Part of a small language model's weights: 8094 steps.
Each number is 128 + 24 x the weight over its row's rms, rounded and kept within 0 to 255. Layers, rows and columns count from 0. Numbers have three digits each. The size before them is the row's rms in percent of the matrix's.

# up: layer 9 MLP up, 320x160, rms 0.176, rows 238-319, columns 96-127
# down: layer 9 MLP down (transposed), 320x160, rms 0.161, rows 238-319, columns 96-127
# gate: layer 9 MLP gate, 320x160, rms 0.158, rows 239-319, columns 96-127
up238 098:144111105109157109113129132150143123094117093137091164112107132142136108133109077091117116118134
down238 102:156143101157100138115123098083111145134099120131136081142104096109132080111165115120134123100101
gate239 102:143146168136115125166121081133111149116109108132074108078099112168126173127124161150097133135113
up239 100:131087116092185144133112154088151106100151166105132107130163099069143121168141185123150146147132
down239 100:120138116157139124104110159112112119148140166075089115140126099131114101113110050100129085117161
gate240 104:156123145122125130105129157115092131144160149091126126102142151119118120149160130135160189125157
up240 095:161142125145107126121138112148179140093097145166123060115114101115141133131139123084101112115145
down240 088:155093150132133155152130183126098162115135134109153149111102157128133131099097111084138132101111
gate241 097:158145110142140158124083115125128123107164178146145121153146107124162134121100098137152163159155
up241 093:162114117125112124136129144123085136147120170118124110124137102112119122087123093122117114139120
down241 097:160154110126108161143110111153136122120151134114123122125126155148103121140131100105127123156155
gate242 104:155151095151134143149115154130105172107133131154120147073111133087163123148132121104099147118122
up242 111:118116131112117142137110139113132130106157127176116087109156136075133125127119159109170131123137
down242 103:139120163143122108126122108097140094109158118133127121177157154159098135112164113104111127126136
gate243 095:115171115138156122145123132065088074136133118146141118142149129092175150139135100118141137110141
up243 090:155157133149164127168116089102144122112180105126117131126114130098099122138136137128136139143124
down243 086:137105142139124145106160124115107138101163109144146136113134120149113114090144109127153096097148
gate244 102:116127153100151127082136146156124153113111106114124118132135102111148171115119101108136107125147
up244 096:163127164120187143096144133111146125122107099126135101134178130158128166116112093129139134149146
down244 099:140117080141071137179136135099132126126118147158129169124125129145140103113135155142095142125134
gate245 102:138102164097152123105145136103122122147108128127163098159118124120117126139080121133123161095123
up245 116:131142112101138132124131115128115117114110156102112107121169118101145118104123149159134091134140
down245 120:105156110169107116129129153115117111141143119117132189101129133129122138107123164092125156138154
gate246 093:168148112165201134131106151160122187103140110109133113146118137086094152124093094106141122100152
up246 095:130176127117068123164133074110090069156099135122136160141165149103143128110116174131127139120101
down246 095:142098113139178126097103169153151185104143127113146114121135151121150138118127085134124097133149
gate247 095:155106148169162115140092116107166141106076139123115121117094144129119141105130081117166128135120
up247 097:134097097137128121145134126146135124116145089126173128120143078102103142123106129115079111152133
down247 096:135141142107097139140133131126176109115093135168086129130103116115158119133138146138099104175093
gate248 105:082105102163134158127114109093127138150083112122102174202147134097140154144104119110127115111113
up248 103:115147158139098163150107158125141142091140121112094153127105150106103149176078121172076135140140
down248 110:151089128122103098146091140089121129107174110156137147138113122103174139099121089115162102124123
gate249 105:115151122173151137119145125118099162137098143120144131125152140160081142115143108101103107137139
up249 103:156129143089156145101107138128136129085135107126136153121120130120158137107099158120138116123151
down249 092:134131100124104124147106080128124181149085137125144120096105120121127120148151090119128094124170
gate250 097:129171135111145142100132160061131108148142135145109106049135082122116140143145107118141124145123
up250 115:132098067163093110116106128168094126139120097098118126117090115128117137117114118148123176100147
down250 106:093130130148147134110137143102137117096133167097163127117165121148141143131146142137160144154136
gate251 098:120155145150144111131121144104123127142087113083114101137070106174126156104110106191135124158149
up251 098:144157127123133089095101128138136135166087133108168135162154127190127154088127161137122134105135
down251 092:090125167085146106177144116113106135121140185132131136125106122096114104155107121119113114085180
gate252 098:163109098149108148125148106095089142113131141091138092104145095115132123170097132192122074064120
up252 098:121105157139151174120139099110117122143124121102138087127149123128096164143136086129139109084131
down252 101:153124145156119093135164140120148082084119133156119149126167123138132120158150100103115139174112
gate253 097:143146096110146119095151168127159113097151148101131134121137123113116107142105142104118152120157
up253 098:104159114135199093125138129089113094112174133128118115150132113112144136139139120139121126111098
down253 102:147082120172165140114155151109132130153139149107141128163124150157090113089138122129151154152111
gate254 101:154080141127138125116157157162143136139120113102132115093155085148148150121161153143120132114119
up254 105:117120145174147163145108121134147172091133133156117096107170129143095122101090135110146137151107
down254 088:131141097171103120151121141141077155138104095110124103136172125107119114144154108090174093172134
gate255 099:096135136107131118125148124118156128084133125140111119108135074154118109161115115113137109145150
up255 096:103100121167085138168098148151151134110129122121120179161142144154106138069144119137154154123147
down255 092:144152120155112168100153120110113098159140105091127143066108108108133125178113137117131135140104
gate256 102:131111111147125110153142163074181135110151106098129101121123139129123108117154115113150113124108
up256 120:175128119081127104130126148122143116130195140176149133090152176130146139088104116155151127121120
down256 122:152175117134154103137121140114096144131129123132151155147152131075136144096121125115098162134106
gate257 105:160116108125103111138113129094139138161120096147163133155140097131142081126109120131118135138127
up257 106:147125116103094111118115130135152140149141125133111098093161118143169143127121109139133082141161
down257 104:119137146109112138169124120162157125128132130110084115134142160102113105139121105153133172108109
gate258 104:076179110120120168130136141117142131133112107136109112168169174116142129120133112139140145155172
up258 114:143157152181133179090154106117156123142151111113136139096081122102143146106129107121118139134107
down258 120:151138106110125147102164155127103096143097113123121113138141123127127116172155136090121141132134
gate259 101:123114180115131151098122143139153140139146148130138135159151115138102163113127142155087135142128
up259 091:120151128189117133162167136139154159143105118156124158104120120174109167154094103111143127099106
down259 086:100151126095109115087150141152125131152133114103126153127123143122136111095150160112069138111140
gate260 099:137142122123108135166153106161132114148153116129125193091121137138088102145172156132160115118106
up260 093:102129141115133120091140117164159152163176097113139122105138136102183080167127120153130120112137
down260 096:113140141124102124125107043106084089138092153156120120167119167124151111112131119078122135168135
gate261 104:178142135168154116123102124112126129147129117096157134120126102122135075141086099129165113137137
up261 102:135126094090117144119123177127172160141071146147120149149126110126132157106134105120152132106130
down261 102:173107115160119156110107163112117152137129119110127166119132083126155123118131141165139199109114
gate262 095:104144113110114093113133118147145093120110113129143169127157097123123126148127121165133132110095
up262 094:103150096125109148140145114172152118070110172137145123154089171135100121114142100130114103136125
down262 084:149119182105157135098113156104103164125109160116130156095092091112126132116125196125127142123137
gate263 099:121130109132108107127104117104148143150131122119112090142100159142145106156145145175091117106131
up263 095:091145150105158108108093135112151121130108083123113131105140154096176121131102117169097154070100
down263 091:141152128130152131116148117128122121127145161136124196161136122131089153114161163108117171153135
gate264 103:144121114149143167153133147126127109116142127136098123154069107120159128145123123085149145105140
up264 098:134120117159100122156130166171137143106094129088124125156105105129176134139134150101139141133120
down264 102:126155173104119122121094105140144151142130134175094102138149140128078128143124139177104128126121
gate265 103:103134107172115112134127177116068125124107120092105119143134115127122139101130112093156138164088
up265 100:105112176118155100187092065109102113136147100104147137126102126163116126085109126117126116124112
down265 089:127129075150137122091147122125160137121107121134148113138123144100109103202152118172143127140149
gate266 101:163106128127136109155094110173152119147145140135101131168124104132130119144103069142141137103125
up266 099:159119129153107099122138074144133146095117116078151157151083101094101096094093123112153138150105
down266 102:106143118140101167140126109095106156110126151110102101107106122130111143105133164107125100168127
gate267 105:160104139111103134132100120076105113155151160116116152134099103137108151123143077123130128128134
up267 100:145123175135137104123115099069147098119146129156107142117162116133122110130119139184165117156085
down267 094:141147081112133118117107135141101137089121128095149100134135135173138128112142128095158093128137
gate268 097:121111143159156137106088119145102141101134118071119133084157159129096107146087125131108133129139
up268 107:127105122115174103177143109117132123126144135142131173134106113098138133136188166162135120124121
down268 110:110126067135156122114131128143130101122148137139174120100137119152111107107100130140131102158152
gate269 099:106110171113111094159109141152126097131136137148123125096110160104117115135095147139137143146115
up269 096:102120145148136152146150160159173119137146118118133148121164102134115112127136143139116085096150
down269 100:157167117112099105121133160138124173129108121088068088141130100132126130152128099135129143146156
gate270 103:132176121166123125144135119143127163113127126131132080097114168110149118162100139108126093110122
up270 102:154170158127127138185114139110109103131139157103115142112134146094137092135091160118156102124091
down270 096:136137165160115154067109165127168140134148105122155126117125162134134141151161189119128141108097
gate271 092:160133140164102113100126135143124114106119170142139132149123134122136131132118108122153111128192
up271 101:183108161134144130122133139152069127132175142141103137119118113101120098132142088132153126140072
down271 081:118137132136133125136121128122123123134100127149140126130134121136133159143141130135117136106152
gate272 105:128124129140129111135117123126108113147114149209106138145134083115128141096139072133151102181125
up272 090:121121151137142103100125134131113138120078122152118164162084110159078123115162117151101143161133
down272 090:126156101110103122163099131116159138124157093094079165127124159109144110123126125111124126108124
gate273 096:133082099124111127116145112120154121168131138147142147120105118132090124154162076126156134095133
up273 102:132110155142092107135139093084082127138140094120103144131142172112127087118185153136123140095113
down273 105:107133108108154113139091160155143135109087146168157151129135145127131132098124145149166104122156
gate274 105:138127093124116177103080133119120119120132144114130108150116153136101149136133118145154139138172
up274 094:141148109092138096120119100150140105127102114135107128121131169132115123164131104154053116142158
down274 098:113114197102137120104161150130123130141098090122148162165103092125137152125171174127128136127111
gate275 102:094085138105099099147112161117135072147157149121118131116122165140111138123130139123130131157111
up275 112:112142120135137149117132137141134134159126147123161151142168118091122086138081184108115131111118
down275 120:145126135157111139137148149127099146115152141115119161101131087110129072129121119140120068115130
gate276 097:099147145104163128130093113133169113167127132129158123142130151120115126168157128104155137112112
up276 091:145090136113103059121196100127178181157085164162145117141114160128116135079129143171131134138124
down276 086:106153105132178136185065136148101103106120106131144129109130164141120140145132141093167111083077
gate277 116:124114096145128106107171145098123157140131118110121134104095090125144121120154151125125141137168
up277 118:146117149120130101149126135094143090168130133107119127132105090132146138087192116105160180146131
down277 112:133151100127140120115132142112122123097142113122118121133143098123112092140126112092119152115126
gate278 101:122127170150081109145084113109134167112145154117118155176092162156102125144127159150106151134129
up278 103:129143139124139108118140111177131148091108112136116111092152104101150107143131102106160113083096
down278 101:077108120098146131118149122127094170143107177148098141155099153100133139145173117126100138116135
gate279 090:109101129118156130141159143099134107137128111110157092123216118128120159083119105105114132082138
up279 087:137178131152126127076151148101111126136154086134163152085117139129153068164120130096109158114106
down279 093:151090112088128124145116095120126150120150140145074127146122133151154153144147171145129140132093
gate280 102:159131136147122104148109122118122075136178161111154114131093118133106123167133134135143122122123
up280 101:137203151151135151122095104113115122138096088113127164159146119158147130097125131085149096101105
down280 098:143118096150136165097137118125158130104099156108130118131146103124102118087134132114107137150104
gate281 099:145104121129147106148140138087140144122138134148128115168105138125089153126101117171156137188080
up281 093:167129160134140120130090107128155112153144102120156106166106153140146119147127145130132080137119
down281 095:137163085123104106126153158141125136123111169193135144065127131121148163147099143117151098145150
gate282 102:107134117169165124093175154152133141139151181119142132137166134048133135123085138104130116092106
up282 092:209134162115146156126121103138127139128146149072145114104136097112076155102144101103150133138098
down282 093:142130115105128126107114135145135130122170126146134114084146172134124086132140158133113107093126
gate283 104:104118134163155121111138167123117148133157123161126125101105106186133152164091083154146137155151
up283 100:141118101132116116133119109144101151128130163181132126122127126070142146105113160122146120134135
down283 092:110116125125151172094126166122137126122137149125165118147144117159113113156109131100131154141111
gate284 096:125117158135153126125101103141083136143125082120141123112103088124156184130132140134118168143171
up284 089:142135157165141086181112111099140115118107140140133112127096104127127114107168104136141164188202
down284 089:126116090138083140102124166095087109103095169083130130131168170149107119165116135131090127124131
gate285 110:110164147110140128107108118142123113109127135162135134107143147126132098161185107120155137157139
up285 111:105103144138101128131128108084127112123153098125124146169135145128107108180161110135143146112121
down285 126:138123131142129131133090146154127141154085115094157159123095122151133153104106139144105127130117
gate286 097:102113126133110128168096127158129158099106111090085113109111128120099128133120149109163132093114
up286 102:108121091128164097127159120141141154108130083113121095123148148139131130141148100156136051177136
down286 104:126169155132127106087157139101124145129127130117124098100168110110106121106167141124118138134147
gate287 092:120125128126154124112095136082119148125119153122123150109156126066166049149137163137140092101131
up287 096:122109135116139105098094181110095126202133132085138125157119144128159144110174099149151119122140
down287 099:127151114126118154140159101131176117119136136154131090100147117095092121124121116146134140150123
gate288 098:136140102129136090144162139174155166101122093129129133129160090116108117059128120098130119135140
up288 096:123132161150109147139129155108171165101120129124093116130130104134187122145117156139123115073105
down288 097:126121082146156160109138134129105128166156126156154145154122097150121134127106114120113136169120
gate289 096:134116115168143128120098111113100128098103127111143098105121131131196142095160123084129166104150
up289 112:122067113105157119084099106135180141158112132139152128143098132137089081124099078150123118105159
down289 108:147124102180097109085150095099126125159148166108119129128109122163143066113134116117142127149122
gate290 105:145124138133141159108103177151133101116141181129125092130165141134121127124105095107091125090114
up290 097:151125156150134139116091132141129104143154140134105143100124179127143144135123114126121113131122
down290 102:139149104130108096130112133137118119120126107157164153122128136125151097122131160088156121183135
gate291 097:140151107171173066124150098105136157111131117118129166103095112142095137092171104153173157134094
up291 100:126159128139107119096138108142154141111097147114158119114143123109124131121147101102117119105123
down291 096:128132130115123102137143179144127127134104091128098148058090113145138120110153101119132133113030
gate292 100:149099144162115096094125098085126135111156121092115163114134105133138115107126151103113127145117
up292 090:118124156119134101083172076112125116125094125120096118120133101119135106139166133204143115123133
down292 098:084156081136139161151125129164112146108150127176152150119117110130126132104100111126173147112155
gate293 103:135118095116110114125168144142133152116154114129161104078129186149099157124183141125100124138123
up293 096:164167120140138124125083073131127144145148096083108117123182148175118166083115144090087160068094
down293 094:114075140122093109129141131150127131140160101156115167096114162129128087102158161133136084158141
gate294 099:105126131133091098110121071120128127121108110126175159151162132087120118156117150090172130067110
up294 101:147099140139107132114162129083115123121128117133121145087127085107117152123142145148141119154115
down294 102:117131121151137115123108177142106152122134127114109119164177169127145139085127146142114093107144
gate295 097:103163124125112101154106101129180091150085143132102120141151103162131158112127104132155113165111
up295 096:112157133123134116126101071078120119137100186125133159151123149155152128135147124155117085150092
down295 101:159128117123133142088155136178109184121136115126120122125163138088106149112179108092169170163108
gate296 096:154128144124134137166142147133095155155116169129123104089111134149090121114105143150149126162091
up296 092:141140180103121122130128129143111155148082110125130152184124113110106135151126140157113116145127
down296 095:155105112110145105174140100116124116124115153098104151082138115128136111087124078133108108136115
gate297 098:077105116157122102125126110136159137114163146164130105156105127099103149136131144137154191123144
up297 102:142074119123122126109141163124125133100163111123147105086160164114136171169148123086136144115105
down297 105:118167102138154135139139123123130128128158146167104155136103163142102126104142176123098141129142
gate298 094:146135140119130135096107142119127115161130143141155131136118115163100149111108092101105126148110
up298 101:078169143149143133150118148147137180108113114105115082148117191086127168120149124113145152145125
down298 104:134112101106164097157124114106137123181167158152089139092117093122112108135102115120150146143131
gate299 098:150123148128098141112097136067110143088132091121126151111131109132126169143120129097128061110133
up299 108:105104153128104112108120130104149125124129122143157125106106123103098098162125123099137150121120
down299 102:128131094119114119142151118131124160112113151104100104158145103125163182096142173120118140129090
gate300 101:107118107157123124142099183119065111138137161093123083135148082106132115143120148150112153112143
up300 113:102089153136116124166100114112100123115168178130156115181139167101142132172137110136087113153101
down300 113:127089127135128099088123124148130151152136131118148131109142138140150146140154115191102119135109
gate301 097:182097122124128095132096119126157086138173144162138122129106129151135132087101122148099160134134
up301 099:134182116104166135105137135081113126149146126099118175143103081174158117130092097167111147109114
down301 095:122114126116140105122136132126124095160169133118110125092106144108145123154121142089096143154124
gate302 105:108105095141126134096102156098109106117147104091126108146172108143145114132152129142137155136116
up302 123:074129124140094140104136101106117106170177098145160135143167184142161134107186146130110142114148
down302 121:187121143167111123155115127168123139147120040143161107070096148105160119158111120083127112106133
gate303 102:154169148094185186118112131088100102130185133130168106119144132093166128114137131102132134111171
up303 097:092074127158096132117097138165134157129120090096101117126128141129135096136092125098141163096139
down303 092:150171131132171176108158090140137138120138130126155161147110132112122144128137124091134125147128
gate304 118:121173181129126121111107130138112109116130148134121155100170114143090136154124114165139110164134
up304 106:107089083132118158141150137123121130118119143129149098145100108139148131089131122064125145098125
down304 119:132166205110124115102122132099112129136124102129124149087158099112102133130115108159153115159144
gate305 095:167102099149165111120141138124148139088123128145135120125120095163165155124085110136102133144125
up305 097:140134118136104097100152081112145107123093093138138187117118103129115097140126099086158120113143
down305 098:133103148156132145121078126151094198131112149103081126121126097162112137152110156157118126156117
gate306 096:087112145120125115161132159105096148094106145139107120137109165181109153130130123148090193114112
up306 099:123105130120125115146124149086140120128145174121125136116177105085079082122084157149130136133119
down306 107:114179115147141163118141100110132128117139113138144143146122131170120103098166127113108126089174
gate307 095:185165116091177150131120121158126134145136143102094127124117140111151099106154069114164130121109
up307 093:165126148167131121095064105105134176158135119127138116130127086156101183114119152107147107138133
down307 093:125142114073123165171162117148149120153130154145113157139128118092162088126125113127180154154146
gate308 102:162145117159144174110134096136154157099075100136135104115161075124118155143116130138136131152129
up308 095:110099157099160131153156141133114121126154140151144145105162118153114101133111150128118104141152
down308 113:131122136144131098154084116082080100128164115130129176118108159104154117119117065096121165120114
gate309 094:140117148139135137114140142093135116117133167142122114123155133128162127123133128112135150134147
up309 098:112146102110087124120147099109100124131120094097122142119101108114099097100155117176137114101138
down309 100:111086169154137127112138145102158138126123116108151130143115108093158120096122130121132132159139
gate310 098:101098109116088117133129116078150115147083098103156150125118093179171135130151145118149118117115
up310 093:126115147122120115102101130101123114113174106137109122135140115101162146156160084090176163099113
down310 099:139129087105148135092127120147112175134146156148116069154093143129090115163113150154080129116127
gate311 105:141120127117175131109118098119154146078126114122105111117095106110151129145114167120150119107149
up311 104:126148160112133164137119119126079139116108116125124098136145175129104092140128156146095150123137
down311 114:137138132122100158142135161157113126162139151139153119139146147109140141094135086158129096131113
gate312 097:142149163149127129156139088114136146096136108134131130129133114154133118144148098133154129133138
up312 105:112119124127115148084083128135134141115154196114187119107118162079163124082100133084145095107122
down312 105:126117132146122102131142112125116113135087146106096164154085143167137109145115099137097139088174
gate313 099:098114139157161126119137113146143140136142128087136085154163140118116141138140097123127123114123
up313 106:137164120125122126164161120113127091112120105145133126144116134170106133125148076129134114114134
down313 113:166111111093108095114098154151157124132142142124164162086135108092108144064123153143123160168128
gate314 099:158172123097114160115147155102111117116124120128152152166146169173120116123112139147109111138125
up314 089:127092122168085125081099140166154157172114170139109093108136116104124115086141156138106069127155
down314 077:136173131120120123132149137133143150154125143149167155123112099163089133132087128144108113147138
gate315 090:146118150094144122116132107152121119158134122141130150141096152152138105130168135136144138118098
up315 095:104108184141101141103119129091109105098143165132143120135148115173117143071104140106092150110142
down315 101:126148084137103109136158081161144108143114099110132163107124139093145133141157104157153115118145
gate316 098:168158120148135155126090147122130184144142110132121150142147147158100127119115109112102119145106
up316 094:119110112137119117071123091101095148115132146160119132112122133167107128162150100130143109159141
down316 097:140102148145094123146133083158126153125095120117127087073152126156087144115091140136110113091128
gate317 113:114187159131173132119113190163120110170082119108120152146129102121125131113123120130183125129112
up317 092:115113112152083125157125120107132111136144143110107129140113164151139078104158141124102172121154
down317 100:120152141120162156107097154176137120153076096141164156115132085122126149105136141146125102148134
gate318 089:124149134133093119115128109102072124109133117180140098118159148162111120174191131116132126148183
up318 094:122093159156120118134102096073101075149148162149138133129158108143113094154143159160100152148097
down318 090:149128083131164144148112149178152169160117117085169149124114131113126159083111146137161133142134
gate319 099:111163148181172099148111141108107114154103105127099142130118094137129139149137081114169147149142
up319 107:093122136137116107121197133103119129113113154131101137114113137114095158131194098137090199138169
down319 108:135119140092092132156097147141153143144106108162127117115117120130132156121139173145106124128135